From a checkpoint of a small transformer trained on Wikipedia.
Training: a variant of SOAP for these matrices, 501M tokens, 1911 steps.
Each number is 128 + 24 x the weight over its row's rms, rounded and kept within 0 to 255. Layers, rows and columns count from 0. Numbers have three digits each. The size before them is the row's rms in percent of the matrix's.

# v: layer 3 attention value, 576x576, rms 0.0675, rows 370-405, columns 384-447
# o: layer 3 attention output (transposed), 576x576, rms 0.0567, rows 370-405, columns 384-447
# q: layer 3 attention query, 576x576, rms 0.0708, rows 384-447, columns 384-447
# k: layer 3 attention key, 576x576, rms 0.0713, rows 384-447, columns 384-447
v370 100:138092130145140132121113107144130123044151121119107100132140121122081123107162126127104151121130136110120086100161107127128119125159094146140118139123107136102099078115130099126114141137178124
o370 097:158148116117144117138166076135093139179112130149141169087133131117155127136148157103126128118110120122138109146100196093123091147160150131128165117136153099153117149128113145128167115135111141
v371 098:131120083130138111118087157165143165124148111131092152142134116126185135114149115126155128158098132114074130128135149135088108108146127083131147135134116162141150140158178104177143142090124058
o371 100:113121132145135149152210080103124116141105120100126114145135129136093112157130096112121126115167123107155163124121133102137122170128123096128105101166144144136122125092103135114072077118135127
v372 096:119114144107117153155129111081123130118127152148160173136114130105153157155079133139166151129142118111135080122113142166119166117120145095096134114131126153192199152108127140151144137165124156
o372 098:104107115128150130114133116137097118186118151115091074115094123134089093124148067131146105123170109160112166138123149130135115132119133147123106158162109120139099150127097114183157091143137088
v373 094:128115138134158187139113123183134152123140113127119074156099140145154128158122111146162137122120153170115104132132124113118137097135071127102132125127158092093089144143138102139140137144129120
o373 097:146152155128139088110103136170160136133094143108136161096122099119140148135113132112099124157099158122139128118134141167158139113140161158084133120168117211150131140141142155104125145103106157
v374 105:125111095112169130113097122115148133150136147120091063094174121116152144139098127105104124103145135127125150160132128111164098113125108127094138126149091085130119141146124101197139145148082167
o374 100:138153163118040140117160144123123149096123108110151121134104130132111157171126155109136141163144094167113121108170115124141157129079117119141134123118192138098138134115159134077131125123094117
v375 107:076150128154091112153120139084125124134103117142123155150159100143123121094124140138098145123131120120124143142148184132122122095130083116147109104151100141146137119121137114140140129154150142
o375 102:160113106115166136097130102155123142123143146116117126134102165095143153146152125168161150136165117092172113126128097132117148160106152154174174113129137108103120124125118085155151139150086118
v376 104:097101172176147149166137139159095154156109140139149177106094144186113137136150131119157144135103126181135102095142115092111163136158109066139127101170128130134123159049106069125140180189115147
o376 099:149139138115109139134091151125134147134134122176131117166145098113138144154122133115113145149143093089134139152093111128114096094139112181103118130124095179114136128148147138151115118116122120
v377 109:134140128137100154071127156122103140142093111119127162117102110134112142154132127098084109112091135156177154123121105136092143136101132165122164087135175126095123119134139145147122150157135123
o377 102:180130157137128121174111095144136114128153178127119093136102150142198133092142126146148145124133096093134124179129173100170121152188138136109142116119142133129127113135108130162122124096146115
v378 096:085114147107115130171161142133156121169122149158170124082151132126127124139148137120149103159161163120135122144152183123125116125133207116130141140158101133152127129130119137115147134124086160
o378 094:107083094136144131090129142138105091080129146128104105145111103108133108130106169123136064123130099116104091102146119129105128164091110154107091150103166153110153131136119124151145137131102130
v379 110:116124095147159131146137158101127119118133156170187129117165111109126162129105145080074110146144109169134154133085109096121105134120130120132092113142163148127103109132180173141133145170144159
o379 104:165115106131101108132116116169127129117100124065117166120103068137123142116126112113127150119132131122075107137145161152125143120105117130114135139118117109105124133123101141082144147129102127
v380 099:100123081104159160125081151135155159127123120121155174146095129130134129081145133122113121114134132136175150131077113132134142114161127147141105099141152200135141129142122170173111153120106126
o380 098:099121177149099125113146120135106078156099165139091104159128136126117118136137146112155119150100143130122150160173147119129129134099152153107165110115100078145111139063143088111132082098144128
v381 105:150121136136133097141085140091130109129111146174156102135151127118121110106150179139131154121144130096113173160096136123126112137136112096137137123120137163088141140166142162117102151115141091
o381 099:129152073077132145154131141137120140157138089122130178126139136118078125113150104118128162102147126104148116149153151110164124133121154138115165128128129112096151106065122107097155163147129158
v382 100:125161125116142162118150135147172135144114155083120085104147148141154117120145187129117107155118134143156156123112088153118112158147143139146139107124107094128114170127101139163111081130127161
o382 100:127111125120094094100113124137080132093102097127140137147127138114064130137118096115095139141110126131119126114147158139105130092109125126124129145122141165110130125140154149169156124121100124
v383 102:133151137118101103159171145122115122098151141125165176094105074192115136105136085140122102133088108119110120111117189101100109132113094115147141131166153181122156131134091117153112114155105171
o383 099:109091151136157120075086076129126155110096165121099083151138162128135140118176181127126148147181130139149157155113094145131169133189130167125120075125061084113143097108164069171130116132156111
q384 108:119154119139156108143114089130156131110149159132155137119115140139074140144143118123155091104132135129153126075135167166128103153110119137144146076160112114155153130114077136110108132074152139
k384 103:109156145137145142144123146120154110157179165129169109106128146138124182099149193121164097126100118159161106113115156109123130121127125147104147068109140185157155159064106128151091138202156145
q385 107:144100152134091119133135125117121123116149165102146142091153158126147126130163124164132112142097136109102115133135121137137120113109132135130095094097146113111068111108131113122127143146146094
k385 091:117111107166150199110117152176154148107109147110163127132143093127164138145131154127176147135147140161136080149149140139114115120112104129120161160135109135164161111082112128080101106149147137
q386 106:140093107126137116120154133099137089139151100109085138141147109145134107124134116090133132155121106109047158099139141165147083107121098130090161131112102108119159143122103109078156124166143128
k386 092:138138125167116151127095131138118146129137114164115116134105141137120173144137106140122178162142098129097148118160130131125128144119130125135080104163115185070104123126110113139138117122198089
q387 105:167107148164159159134141127163108178122160126128141158089105116099150137129168129149096126141174131220166132126151123179144107138122158111140122095133075174092139151147131101154100131139122147
k387 101:115118124128099131109128147097134166148171126122127109115141080127100128144093132141162087111161140088139140094103152114106143123177102159158137147127120105150119114143162164118138113108132107
q388 108:159121128145138134140179072132088153079108105158146118115085109122107141155126129138125135147162074143104147151134088102090175152125130108112096145133143142111170111102101112142177190130101165
k388 095:163115154148117142134170117141136132116130092137136118097101130097152130137146149134119128117108126108142096100132132155146093116114132136106136122154151089133131115139124119151138115113113159
q389 114:133107092140130139121152115132082162113105160106084137098122099104106137106169153114104142125144147139102118136142150145142194110144145141084124109163151137128110117119116121107146106154102176
k389 099:149110085142093134115112119136131172120112139128142131079125121144124137111154079137118094125114167117143120162170148171159160115121141152146105144164113118134138133102145128119117125140137153
q390 107:103125145101119122110185145179140138101098172124129105095094122140130110123123131119138110115127139142111132124140134188092145130133106133128142133143122107116126107141125112170126099144114110
k390 093:146114118088132144116159138116151122114077138118175116146141121130091153133107088141145102134152130150144115116124127177107079090089132160118117140111128122122164131131124171124152130118179094
q391 103:117140156150109159150119145175094176145141129139148097129138149153132135119116139145131155136145148121085131134111129086124116114125148162130140123107122127147130159124138124141096101115110142
k391 091:101130115129138123120128132091112141088148140107085174130114170132118092130104147167123099173079135159144130190139122140098119097135091127148149138074152104118108075072153143115126120155143114
q392 116:095108137095120126170132122184165131098113089106130097118145100190168175155130129137159140156119111114119076121169140156117144166110145115138149109133160114091120107145131127086104109098136141
k392 099:118114147131111122086069149100078110092157117157116097150102126158151147146138107115094140097121099134132153129147165109129131131163160113128129140137188145155138186121160145135122104095116134
q393 115:139104118109112144124131093082128114126116125114128121101140156123144128154098141140140090129142097112155126059150171118124102139101139107114117162119120134126099186146136146084114127135078146
k393 098:113117102156127143102126100144136137126114143120137132089133115107143115139150149138128117126154101182148160107126150117153113097144112149089068123123123131160104144109111141125175114146133151
q394 106:100152146109143073092167150119110078127091121145123109133109093121126140130148140139137135122119148106138178137103104135155118179159150157156145068107144126145156123127137125165145112131106137
k394 091:129132150103120150128141109110134170134120089131136135173109093118141147100162137134138143135164121168121115103124107134155146124128091151147105117081118108141091110159133117111093161142127139
q395 106:120119125123137121124141103150148141080122116155109115144178137142144122131156124154099145126099129134161169126150147101149155087130177101118070131143140131139136136092134108172146155103115138
k395 094:117153112128112137142110129139196099131124092094093152140153072081107100124133143153136107174113108114131142120160096145172125115131153156132109107193138204138117131127141151148128161142114095
q396 110:146137125139098122132189112147116089101124134091126112138153098103104122109146125138161143078128147154140133120089179088147137124152136128125148073102115151173138102138105133107107130121190140
k396 094:136123127141136097133098080126170167154159106131181131117117171137118164129148180124135100112110115128134103132100075117153125139151119138156106087124144103084119141119101125093105129137105134
q397 100:151191126104118122142128131113116156105121183176151154129127159098148101132120150171106127183113112119179130090127134152143136100141109124085085150111118089164126087143134134110184117167123101
k397 094:125128110130149132150084151160128122101147117105131132151165158138091142127133128109144121133141154081164132183100127123103160129087171154094110140161132129147173124107103121125123110097123148
q398 112:116109132124148072147140134146080140102103168153133122119167106122120124160118116155161164094134120161146150119142113135158144124099130132120148144130153141112121142156146129128144114151105135
k398 098:116163109094138125137090099096119093149124095121153141098151141133160124128091127142130181145116138101170114128131147114119105168122106109119121176148124126112098111120186106074133132121118148
q399 104:120128122159150168098116090115115154105132113087143127103136109113094138156112124137147129141149139122126111137108124119143111079112117101142185094110143158103119076079139143157148129121131128
k399 091:139132173150138175158127145089101156143123154126133160167098117146121130097162130142138124167122089108118161108097138114107168144142111151143153124125069167144090146100148093133109108181151103
q400 102:125141131123151118149110150117150126153119126135097134122155163128130106093133128144124136151113136178128122098092111112146118135079125128122153111085136106106110150127165143110128139116105128
k400 092:160102126098142139110105143118146121110178137143123103131123107118142194154129122106104082135120129102121137120131124154113112168116089143113124155139142134144135121105134158150127163189141169
q401 104:114092149117149113140136161105120122101088131148125079151134137120168140132122159162105101139127103128144163134154154109123129126106102105142153069139140084085137131126172179120111095130128118
k401 096:105117136138146144088098095168150103131112145086115122127146096110135104132133169143127124140161107127126138134104147154120112145124129089133129162131123101176110101104106145103129088131108115
q402 107:153159167126107125108174098142146135119107102130097159103144167125101120153105082134131128136139136140058117148109127093100138108142148107092099087134168152130094122134135138106140127133123042
k402 097:115148081134128124152166152110098134142143108189135074126137115141103112110101093098121103085138091139133131116136158131146100140125149143137104187123100097099105114182110125140148094130143113
q403 108:103132099118158135115114122135141115100127133106124164104118135140104134111132124151129155112109111120166118122092098134156160118110085119091106132129094085061092124123173089114120146121121084
k403 090:110111141105121113149118129174130122144113169146136089142102121077180113194146112157149128133136143164110129099151111160133141074160075172143159197097144162112150126115204128116110099078131134
q404 101:114137090165144131149146133151112111132096135155127104131115107141142144165161107113167094171059141121158130148137133139176134114109168104136145107083159103146141160106155168086134120133090129
k404 093:113117104137113086135136137137143142099142099135088145095154149140133171127127135138109146136134141152125168097117112141125175162127095152111118134142144163105124134137144144149125112093152156
q405 108:155135139142136132149168132153147138137122101132115078111088111126125116100134141143114126130140115088117127125117078144096121119123101153148143149128126099165143084113145068091085121121134157
k405 098:116132177118097131076155135087150152114118145129136134146120117103138126133122127143091137098145134105146101105089088125125198122166146123144111104150120153102153105120153115148141131161151145
q406 103:130104095163138170173097086145122116144131102145139168088148154131118151144165166150095112126064135128146130139131104092100156121132130127174134067160142117120142169108066123133164179155133138
k406 102:156134144143154130141207082134158155086125146154181172143187134104129107146141136132148176144156110147142135083159140141134163112121171141156138126150117185139142151124115105099142121140122171
q407 106:078160129125130097151078137147094138134101113148078120113115089114130151161142099139134152106137097095143105146127148118169138201120126127149113116132127150111101116119156144147133138156112105
k407 091:147137107098129127132101102142127132150143143138126142152144161120153152092107153126093167105137113118139096126134081125179143150185125113133111117122158137123118076107133133164141163106131136
q408 109:108114160131132166139140144148107143135104144100173154127111071097081155099087129136161139122140130095131131131091167145089161151107089168147149113150104094125111114125158119134127099092117154
k408 094:146129131143116129108154167140142132126128156130123112135129103096080118122117093096174118121140099132134118120134100126147102065136117106113168111115127068146097138121138160137109126141148137
q409 102:103112108113123140106119151147108112118076101120114133098127144141113118122135075117133092115124102128058125151120091142133140121118120142161138139170148133142134144142105137124088118179096083
k409 088:099106138119108116102079129088140134136146139127172164143134134128122110133112124139117147148098147130129151156184117132151157135103092103155146122099123116092110149168143097195117118173135136
q410 116:140132129091152124106099131130125122132138131130082139104107113123123116158115095130155087153125133142165143141155155147149104116089111142135080173123178099122121116145111140195143125139123134
k410 098:156101141164120141115142121147143106121105083107156134144153121112084129132085140153107127098079150122163119151094114140139109105134119109145169128121101074159150148086159122164099185121151112
q411 105:128139106120140164107116112113112083135141154150143133120131173129135117154095104172151151131144111113118122138149133121138106088098117144120162150123154081133147135158093179098130151134128131
k411 099:141154148136141144129135140164118145117127142122141131142138125137089143097169109121124135129131120109116119142154160129164129116138128131131132128141096134070092115113092158092118124124081105
q412 105:142106113111139122129141124121143161105115174145092130114088130161149132133149135094139130108080139129137149128111147142139106104097125128150107119134162157128156174125189137132109115126117158
k412 093:114110145152085066119159098158088152153145130171126108162137105122125140147168153114124149150149139135068102144112152126141126178147139124180139126096065142128132086130105153133125135151124102
q413 111:123097113111098124168119136172100117116176152116125146095143106134110114109136136128223131087121138147102168152152150140104156099123098089158151145103160101164120159135101140094120119115093114
k413 096:138100098111145165141138147150150117153140130158132121132155139114129119119101142132140161095158142113113136126123149086160119118134080138123138148159141114133100138145118152102123126131120111
q414 102:119146150124122114115071126149174128073138136113116075124128161153123136135143146133172120134125110117141081209106089112135162110157143142121102116107115095146154157107113145093137120162138149
k414 096:111122117123142133112122115126186144115091123088129115128126135130130144122166160121142142130163157129167132145172152147157079098116097127117077131142151135098170136165168096142133103136096171
q415 107:123105182131106174091125131166122174120147174114131127129150139146132153132170159134116144164144110129154143095137135132148122135162097152126108091135141107117097166127182163116136102126126152
k415 094:102116131108129103160108131045111136147148175127103148161179151135155152161139117163117170127164132101139122128146133084154104155147121183131132118154104113131105109133106118139151136086130095
q416 106:130120110107115161146132088124085152145142109162118150126138134129054143147111099144104148136097158122145088138175129122118161113135107104139087120082170081125130138115137135086166129114128114
k416 096:138126120167134165192138124154094110139159090126163139126162112108113097103106150114132114069124084128100107163115139125163143117121134161141162117104121162116149100135124143211131084101091128
q417 113:124088184141162140148120160112100137136105137115136123168164106131114107134091132147179153138152138083171115180093105139131141122128079091189112119079126126143127095073134150171139115155123142
k417 093:120050120109114120111140109089135137104123163094099110096126169131133153134170085133125146130077099126129150100175136148146158124154101175181130097103099173105092134111152124187143107118118145
q418 108:123126107107124115193120119112139146103121158116158131096110113136161125120088096081113113167119113088106147157152153098156162131131140095142123107140124130136076145111117123098148151097122091
k418 088:172159157130151135103160146135118108125140083148100139149130122138130158152153125149117142137166138116114131123154141136127098092108118147103119140133125116045114159170133094172118118124151147
q419 103:181145130151143173176089142109135171111120114148125140135116100098107129134111112130123108132103113133087148128131114101109088099130115158166144136064104114092132149143150138119148145128121109
k419 093:132120077174127158120100142133086143162160146136094137092159161089113172137155136160137170102147148079145127115134170095146090150073135128124140133161136112129128131125128140093123099130174129
q420 098:134147146128170131093109126148090161091137106094146125120105064116129171114152132136148143138132112139171135118127089122171163146081148129137129121097145144176139101140170123105139155104086153
k420 084:116119126111150115152141114120142128117096152132113128128148147120106114147142127121113112083110124173159117123136082145118189145136117151175147096153125124140141133056107126128114094126122169
q421 112:119133100120166137108197161181105112139095143152156124112137116102128174119133134088137141107128182110134122125121161113129119119160129188106120139130109138131098135141111133134183140192088135
k421 100:121126126121159124126180125144131111092175172124131172122161128132186128135145132145069143124114103100118088116125160142130136082121119155123103117098144122150089135119131116108119111180109132
q422 103:092094159103166114165114103138115081122132115123086122134139135178141145165127093087125147132148130157120095126148122102152138118104133121118147094114148097100087117121110129085185132161144127
k422 091:137119086132139106146123114108147108138098186109123137139139099141123164125118140084145125124096124088099126122108099165118115138114105164070156121143142129102120092136121127122086111128147124
q423 107:149136116113117131116173121145129146141138098135121114090159164136096120141137103113116100102164100139119163136114139167158141118154158089157152137125138160165128128137155113158093132182132159
k423 099:120124153138127144103156160097117131122127131102092126157087148101107089139140123139129143099155120150148122123116137151071123154139140128182135093125143119180148106143145160107102118103105136
q424 103:138165124094142080132156087149117133143133114144227146098155145138138115156120123105150159135153103137156121119133150148158108100125121089118151144131090143125166164126110087097118115112137123
k424 094:152131100157143178096133099139142099108140117144148126129094119112113120095130103123102125108153154123112174185123169165104107136068143124140134123144115132143149132147155085154128109135128115
q425 109:112140136152116154141145143164132137114135067148146151105145108141139130172082161148147120108124164139125121146183145181120128122119160085098126177143147156120120169130139139086097123125103160
k425 096:111152123126141117159109130158143111129134093087173120055138110131142137133113095129096111120145152153103098132136131119148130075129104121115097140143107120131100163099115126124119134135119138
q426 111:138137076173148095161145126105075164109160102145092143092150087117125143156124103119138107115151143134129112107109088156121135127104142110140128097147124136136145139125152116119162117154142176
k426 098:147125148159166160122155132124103118141126095106080163112097150127132108113146124110134116173106154138100092102088135113124126167126126132130101114111132128136153109107114084121142138125182149
q427 102:125124130142137119124105113137136129138151165142145125111153159120146110131128184078155151136144128107166151129141117139081118095157120101169122143127164182100148096147093150106117113120142122
k427 095:151120140152111123159126122088112132102149113105112127117149136134139128114131144126154166120144160122105153107111093122151136091120110136165099122103100114142150144148185136061122157150119152
q428 107:117149109148089138116188118119133079112181113112164105115123106123129131168106094158088161124125088100117102121115140162091138119133137141120136143123109134151150134160130120132137165100158075
k428 099:131128109117144113127101125096108144106154124111107104110106126144161098117154120157113162144115112121126106086132090124157129105130153034106081145096110170101099171126173113115124164127097111
q429 109:144109139116178089119106175130147107132099106137132141172123127143139150113126130116124162142111166117126127146149133130155128129109154110150084131146150105135148138097145122190089175097157154
k429 101:137113143108153125114116108134107107159084140131132134164115111121133150106122145094121119128121145137138106150102115099118146113124111119132103140155106119136101103100153109151116151097138123
q430 109:164123141131120108124111137140105107114130172163108117108144139148123155142121156145097144176161147110116136129139102157136119100141127145128176159126113155143111124117129117116129136147103119
k430 100:114105141159130162132124114130097109096093135119128085114168075121165165154117137139135114124097116107116133153138113142124138092115092093142110127096105089116089155140117184121126158137131087
q431 111:132137139119111136098113134151111152154120136138113121114090121153095114109126150125141136137109101119165128136140142146166168102140137149142144117112121149121114130120155121158113111109108133
k431 095:127109136111135106168073155101152127102156113145110136135159149108103119103134159110144132102171106137161134143170111153122151115121125107137092133129126111126133109061136124141124157174104150
q432 109:091120166133175134142102174097128121089122101156170127096141083162125195068164135079151104129117138113169137159122097153152148131144114157131113142161131123139118137152124114145140147149134139
k432 095:132136128178158147129134173126109139116151105141085128123093123147117203149120094116125131166098120107106116126175093174126157154125105166122112095177137126156080084143147131136162121101132145
q433 105:131129126110123132093130147163106151168122167127130129145128154171147124114132157079136169111152122113141107146154119138146155171135121136163123166132095157138114126130101117122126128103155110
k433 094:125114122135124090125100147094163141149128185148121173111127146138129148111193112116111151099138123117143139144123136135125121124112083133133124124143097137121122184142111140102120121157131153
q434 106:135127117162185097134123141115150058126134100096127138155115135124121140102126108089111134094083131138146137124128117114134110148060143081112146105181123113142128124140122146161083105094131116
k434 102:081158117108128119174086132082117099140084103127135149110158122150146174124121086141174126121117134148161127124179114109158130117143145158141164144123079095089145131148133095105125126141119118
q435 110:134138149096132132107141169147135136116107125131117119167102142130122132150138133111138107109097148126090130145144125164138095147155124129135096154131148128100099121151125146095104112124140148
k435 094:103129120092157137100174115157167116115153129125095133124166127122133148126112109167112114121125128126137109096098105120168140085117124172147131131121107122142129145140124126132104109120138146
q436 104:155091142086109126108098151147125175127120170107149110166157151073152103161138131141109122172147114145107209117148099122172103104140176134102137163132140124196127152158182109168112100091137154
k436 091:076112154121096098055107137146134079099080124147129121139194147142161131143113169126120104118118147119154177123126093127180154115102128109125104136149099156133105149101163173103104119115142132
q437 105:108165108125140133124134140127151136126143126141112109132110103134131092108109108169179158078136135059144133114133113132116147146131083133139140096149166111120138107105109130111090098105109152
k437 088:149114145127124126160158142124130119110138130135136159106134109136147166152188150091107116130113136193124120145109138088138149146130147086098128122161108153142145146098111153160132113148101147
q438 107:146120151091085104153160157134141129139131154109184156122089148139151169115128152144115132070138165139156128092103166152158136100161089100098141148160139118132120104145142130142156086111101117
k438 097:108133119118174152143162135136123069130161167111160128127140127113115135111144115147141155103091132113164114145131143094156148134131143140102078113143104131165084143144141130124126147123114142
q439 116:134129080182128150146108098131139164140146117096113150118177127120086149096164135157117077098129154145095121095150130180117122098115089173145109132130087095144111137101103091114091145151129165
k439 099:137166127142150122154134125151135132137108132175099157106106132141070142096123093111147116114157139160130137132136147129134137127179133181132103119088137102115153134141129144133144132143099122
q440 110:129083181120157100066125129096109105113169096107159111114110118164137078111134154154139145137140129099167093136143118142133073124119087147105128157111137130124114104128109126089135133098097148
k440 098:093124159089130143097123148144110165100115156097116146097130120143157129163130094102122142166133125130183115115104127095113123105170142139136108117116117108173129103073163114093129154140114137
q441 103:137141132100174122132106111131134123119134091131157150143191119126092136122090132162115130137092105093116109136115138123129127135145086110134162109111135120151134138121129129085089185103120091
k441 096:136148122104091183114088146109139138130158168121123118147118122126115130167140155153147135108119166152130182104135133080137142114116167146117151166099148117126098085166146109128122071118089100
q442 109:111137126103097083140133149137109103130138099128123136113124093118146154117130117142130117143124162122107102151119184162122153132151100103108138145128121133101140119145142145099108121096159141
k442 100:132097095157099114125131096067130115126151121120103121099133146093108146121101088103116142139121120130066151135156136141130111100140110128193126169104117108113141088135111131126085136122162139
q443 101:147108123105115123118137099145151138172151103125098133078129124143140083195114158168128169099130109118114146143147170104116086084131111113128133151119125154122167117142143154087121106143123153
k443 091:153161113129114129164150102115110148127193140125159140137110144109139100140143153152115139154168140087132068121131135139144122132120107116125115101117160132135174179162126158089124107067115076
q444 105:129149118130076129112151129138146090072148121093116111127052122105109120117107074093116153139136140089118112142080123115146136130073144124103162163167104147102139119116135129111123151183117142
k444 096:187139125094090110146104107079137117143172146113136114124124100138164113121121106131130149145163063137161116113131075131099133127140099136164122114143118113134150176147106125093131131137125108
q445 108:129169117122107123077188124134115116088123087108103141152087160148070108111149143122127103113108120144135153168114105145070143122128124124160125142102138160178150146128132132110138136136102134
k445 090:127139145162099123080171135140138135125145093145129097106120146128109096155127121122177114102169132139099144154137087145101107128112151149079134144127150125139147063143146102142138132110113139
q446 112:149108186161135116119131112135128073130110141084111101113098142137134113123155129118141151152120118148166105117124089100181133111114151116121092155195129154120134116112125106088134077058148130
k446 095:145159100106149128150117066146153098126099130152122123099127152122101114113129157126103128156118123147149098108133074104153162137092110079101139110117108149121135123151142154137165117109150155
q447 108:081136143129147122160097126090123121087138124112151146150126108155136163136149106114104118123103200141128145129150103079172151125113137146102138139159155104102120145110104120141140165103075132
k447 095:133177125139142157162116169120131121142143143128138142144139145180164155084148195122106083169113173118158126135120131106112128090138127153098132117136141149095111109162156159167126152106173149
v384 128:134121124185108103141122180150093136163115137120138142151156135167145164162119078124128124124131123087135180098105133132096102132135163122149139167167125121150133123122147102146149142134133126
o384 117:149162114125156131150153113105147138148144135115135123163146123142146111105141129069152102172166155161120121144135122163126148152123090136140082085133149139119114069121141156106117140119124147
v385 136:125097105121118147137151140095124143121058138121155114121128100128094118145111101127119128113102143127162156109119115130142130137125104165149183138123105127118124117122164106160133111061154145
o385 126:133137143130148088127142126162159078092179085122097164157127111126154135074154124128146119178162092132113137086146130106120131149122170127109103081126121161158196162145097140119105148153128130
v386 134:146100086106122158105109127066165109106129110116126170123117177146130115099140133187121099121182124131110128133094136133090165178152147099116115097128124121156135147115170139195151152120113135
o386 122:121163147136099131123128106143071118112131140126130124068122167127154149131118146122078114169062132131161117126145112157082085096163138150119149161108145113125097105131138117078118093127142133
v387 130:129115090145080123152084156140172179105152121161109155135154106114138160108134077116117133112125133120116145097153177132084083127135131153134102143137099083135092112106128109144143156137117111
o387 120:158135156152165103148206079128154163134125138100109131121096100125130079141155110130134132144136137144134118153115104124113148140111091144148133115124088155080105110145166152111126169144117122
v388 132:111131090147161157102139116152166128148159146115117102130116142121156159157081140069156145146128148138117087121127145145131140085086141175134107129105154166120130131103121101159173139118140122
o388 122:084117145084081116137103122122110142148100104083102120156126126126146118117190158110141135149130138127109140118122118096158134120178142105150113122143107159102141122137114149104139124140150121
v389 138:088107122118117165191109141109145124096106109136118101136139121122139122132145122092118131180144093120133128095144193125142097166142121123075182126082127134084151109097128138161127087158125160
o389 124:152110134139083104160171104146140149179126153139176139126078136117112123089117146143153146117189124131074126147103103147098107142148088122159108099138116117130107104128081131100119147117109064
v390 128:163135149122144140128135172148155117123153077140136129125155152143088138091132110113109150125106186098165106080138103127138159142109159078153065105112164150150131141179142156127145156165116125
o390 119:111134136143122118197106078097088133149133138128136138104078138132088175115087102091101131121127135103160128155170169135116125109140115139102167160123122117107132068155154079105095132132145153
v391 136:099120134122132103118133161141072160158084116119139121062145088129149115116136110124178144124095065097141139127114090156129109110109109133084155144111115113137108172106152118121134097125125132
o391 121:142121127138177145140152141140115112140131110153094099124115122109133152133144173153116139118147134130118114075125142129118149157144097131126143067117108180149118097118156115170122154130159127
v392 141:166096110122128148070140108155122123121113128104118092136125081125116124165150163085143087097155099163149075083096101149150148162106110131135141123139111133114121128164169121125140125136124159
o392 125:101164136141141100134143133091109112088099123119146145138136128123152128118103137129128141161109141106087126097167158127118106141125126153095113133142120139136142125118087110098134141131159115
v393 127:123120141073130076083164121130120183110151103105149152139157176138113156111113103136127121108141151085121152143160143102121142188129126121117122107092166121082111145130137085116086120112148129
o393 115:097161126145137130170135117188154087135120126129147155106104109142141151104157161084120117154120087109168105132113120121180114117091168139125135112131110136119139157130102148114178147106102104
v394 140:145089105092108135138129166147116088088119067150083092159092107123098167168153132196132095101146102088202140122131096154097128124120126119128141108092116115174116136110154176190136184110104139
o394 123:087134116092143143143099100130143157120142115102139134108151154141112145113128106089071129129140135127064152171152130090125118136107084131140139133155154120114153150114089118086123143112129112
v395 136:114109152118123120135152142121120173126128127091172118160124147155171140121126146085129138130090141148167133126128133120131098126164093084101134120132117143076130109137126104130173094109088118
o395 121:127144118119108154109094132113143079135092145130123139163113091110108138134125158109123147132130133137124114151102093139091126133122117141143149097078113107144146116094132152119136158136086163
v396 138:130163121131152126119094126084097105137128140171156088158143122164129145144098168185151156137099109113125163140136125158135108120124105094157102110117161122133162129113132131124145136143119172
o396 121:156131122149136138096148151137125143123087098161127124141098148081133156113153117100129098157198145105181127137136123150115118137118094159113132152146105112149105130135115096142166094115132161
v397 134:113156105121110126146123126126100136155143181170097123106138140104161112148120154109123129107146123120111112135104162155102108118109107123132122130107116132112124136108105131146113100147137134
o397 122:136104129128126148114159120130145134098120096147117111152150102064093121092130128133170131139131099103152155150145092130136177127120115131140111139163141108115128125111134142118128122135104104
v398 121:103139138143108127128132133097129187123133093139140134093124162153122103070154107125155158136135163135137126143151114145145128159101079153158125091107174142123104115100115114097140106157126117
o398 116:130122135090116119129130133118176124100158097116140132120121090114118121163137099117084127140117100111122081121134127146140152086084170100137114153151120109155088100160124116117108141104100104
v399 133:089150129134117168140102156120146103103142135108154133125126116137127154149146152152136101157169098163157143102157124157142153098157116165141175105130081133130115137151081139188147124116133110
o399 123:174105102135111129146149145129098116161123126130133086106145145123113119141130120105115143112089124146119115074089080132146108108106128118127130136120132139095146164147144133127087129126143100
v400 127:153182182088112121105111135067144119106126117106130102196098080128113116147157153133158161125090110090111125112077136112127094126098104097157109060146139123143149091139128137140107144112130124
o400 120:141126104146128156144114125132122136063135139141156137089201137115170135107126112126163122113162109124129155157154107130111120138139115130115163173110129110127122146134120113062182125117165114
v401 126:140134141165124130131121112113126092171116138145123108134090138097145106116180177107107128121088114118170144152131169137192109140129119098119129151156073146155168148121150117122087099139181137
o401 119:133136106117147117094139165103149128100135073127136158095147125131070109129057130090132120128107121101145113142109092082113104117120137160136130138119167106132093148157176147130166142141133104
v402 134:120143150164132137126127130127125112090127087172137148151124132136125106119094143138104091125051114120132115150091150124135093129121127145124113142109130137129191107145126146140090140135107120
o402 123:170088140111107145127156135119137160162144135121129112083081148105126064085128153137162205155172128103134145166117087153126185154113112066126168146152119118132168151095186093135143128111125181
v403 135:151125167121148116140132080157117152107093134096118155095142118111115113134110142117180103108067097130181120141121136107143136111084105086151123106148127146134165172090124100087115110130130120
o403 124:138118097130128167156130148099129124130149130134174151126140163178104125143162096141115094101160138131090117126121137109142181160124197139109142139136137143099108111142115135152156158165119135
v404 128:148129142140125074143145121123162126142120105106148129117129101138151153124161097112128156190125149139130136135143153133134093151103082186148116154148130168092149104138099146130173139168080113
o404 121:131118107123082117110105120161133173119144115130092120124138122105138172127082124186143130118126131103129133107147114160095160085111143080104089123130097128180150116146110141111108113104119114
v405 137:108139111133118159092133073118126073153114153138129174111102155194163126100129113165120128146130101097104135095093139134125078158112141130113113118132110141099097126133157125141121133133081082
o405 124:137098144130092110150163099154116128101158113158119125123149140103126093036106147133151140136125123095133122180126087076117129159135123122133127124098146140147166142121153140113148132092151126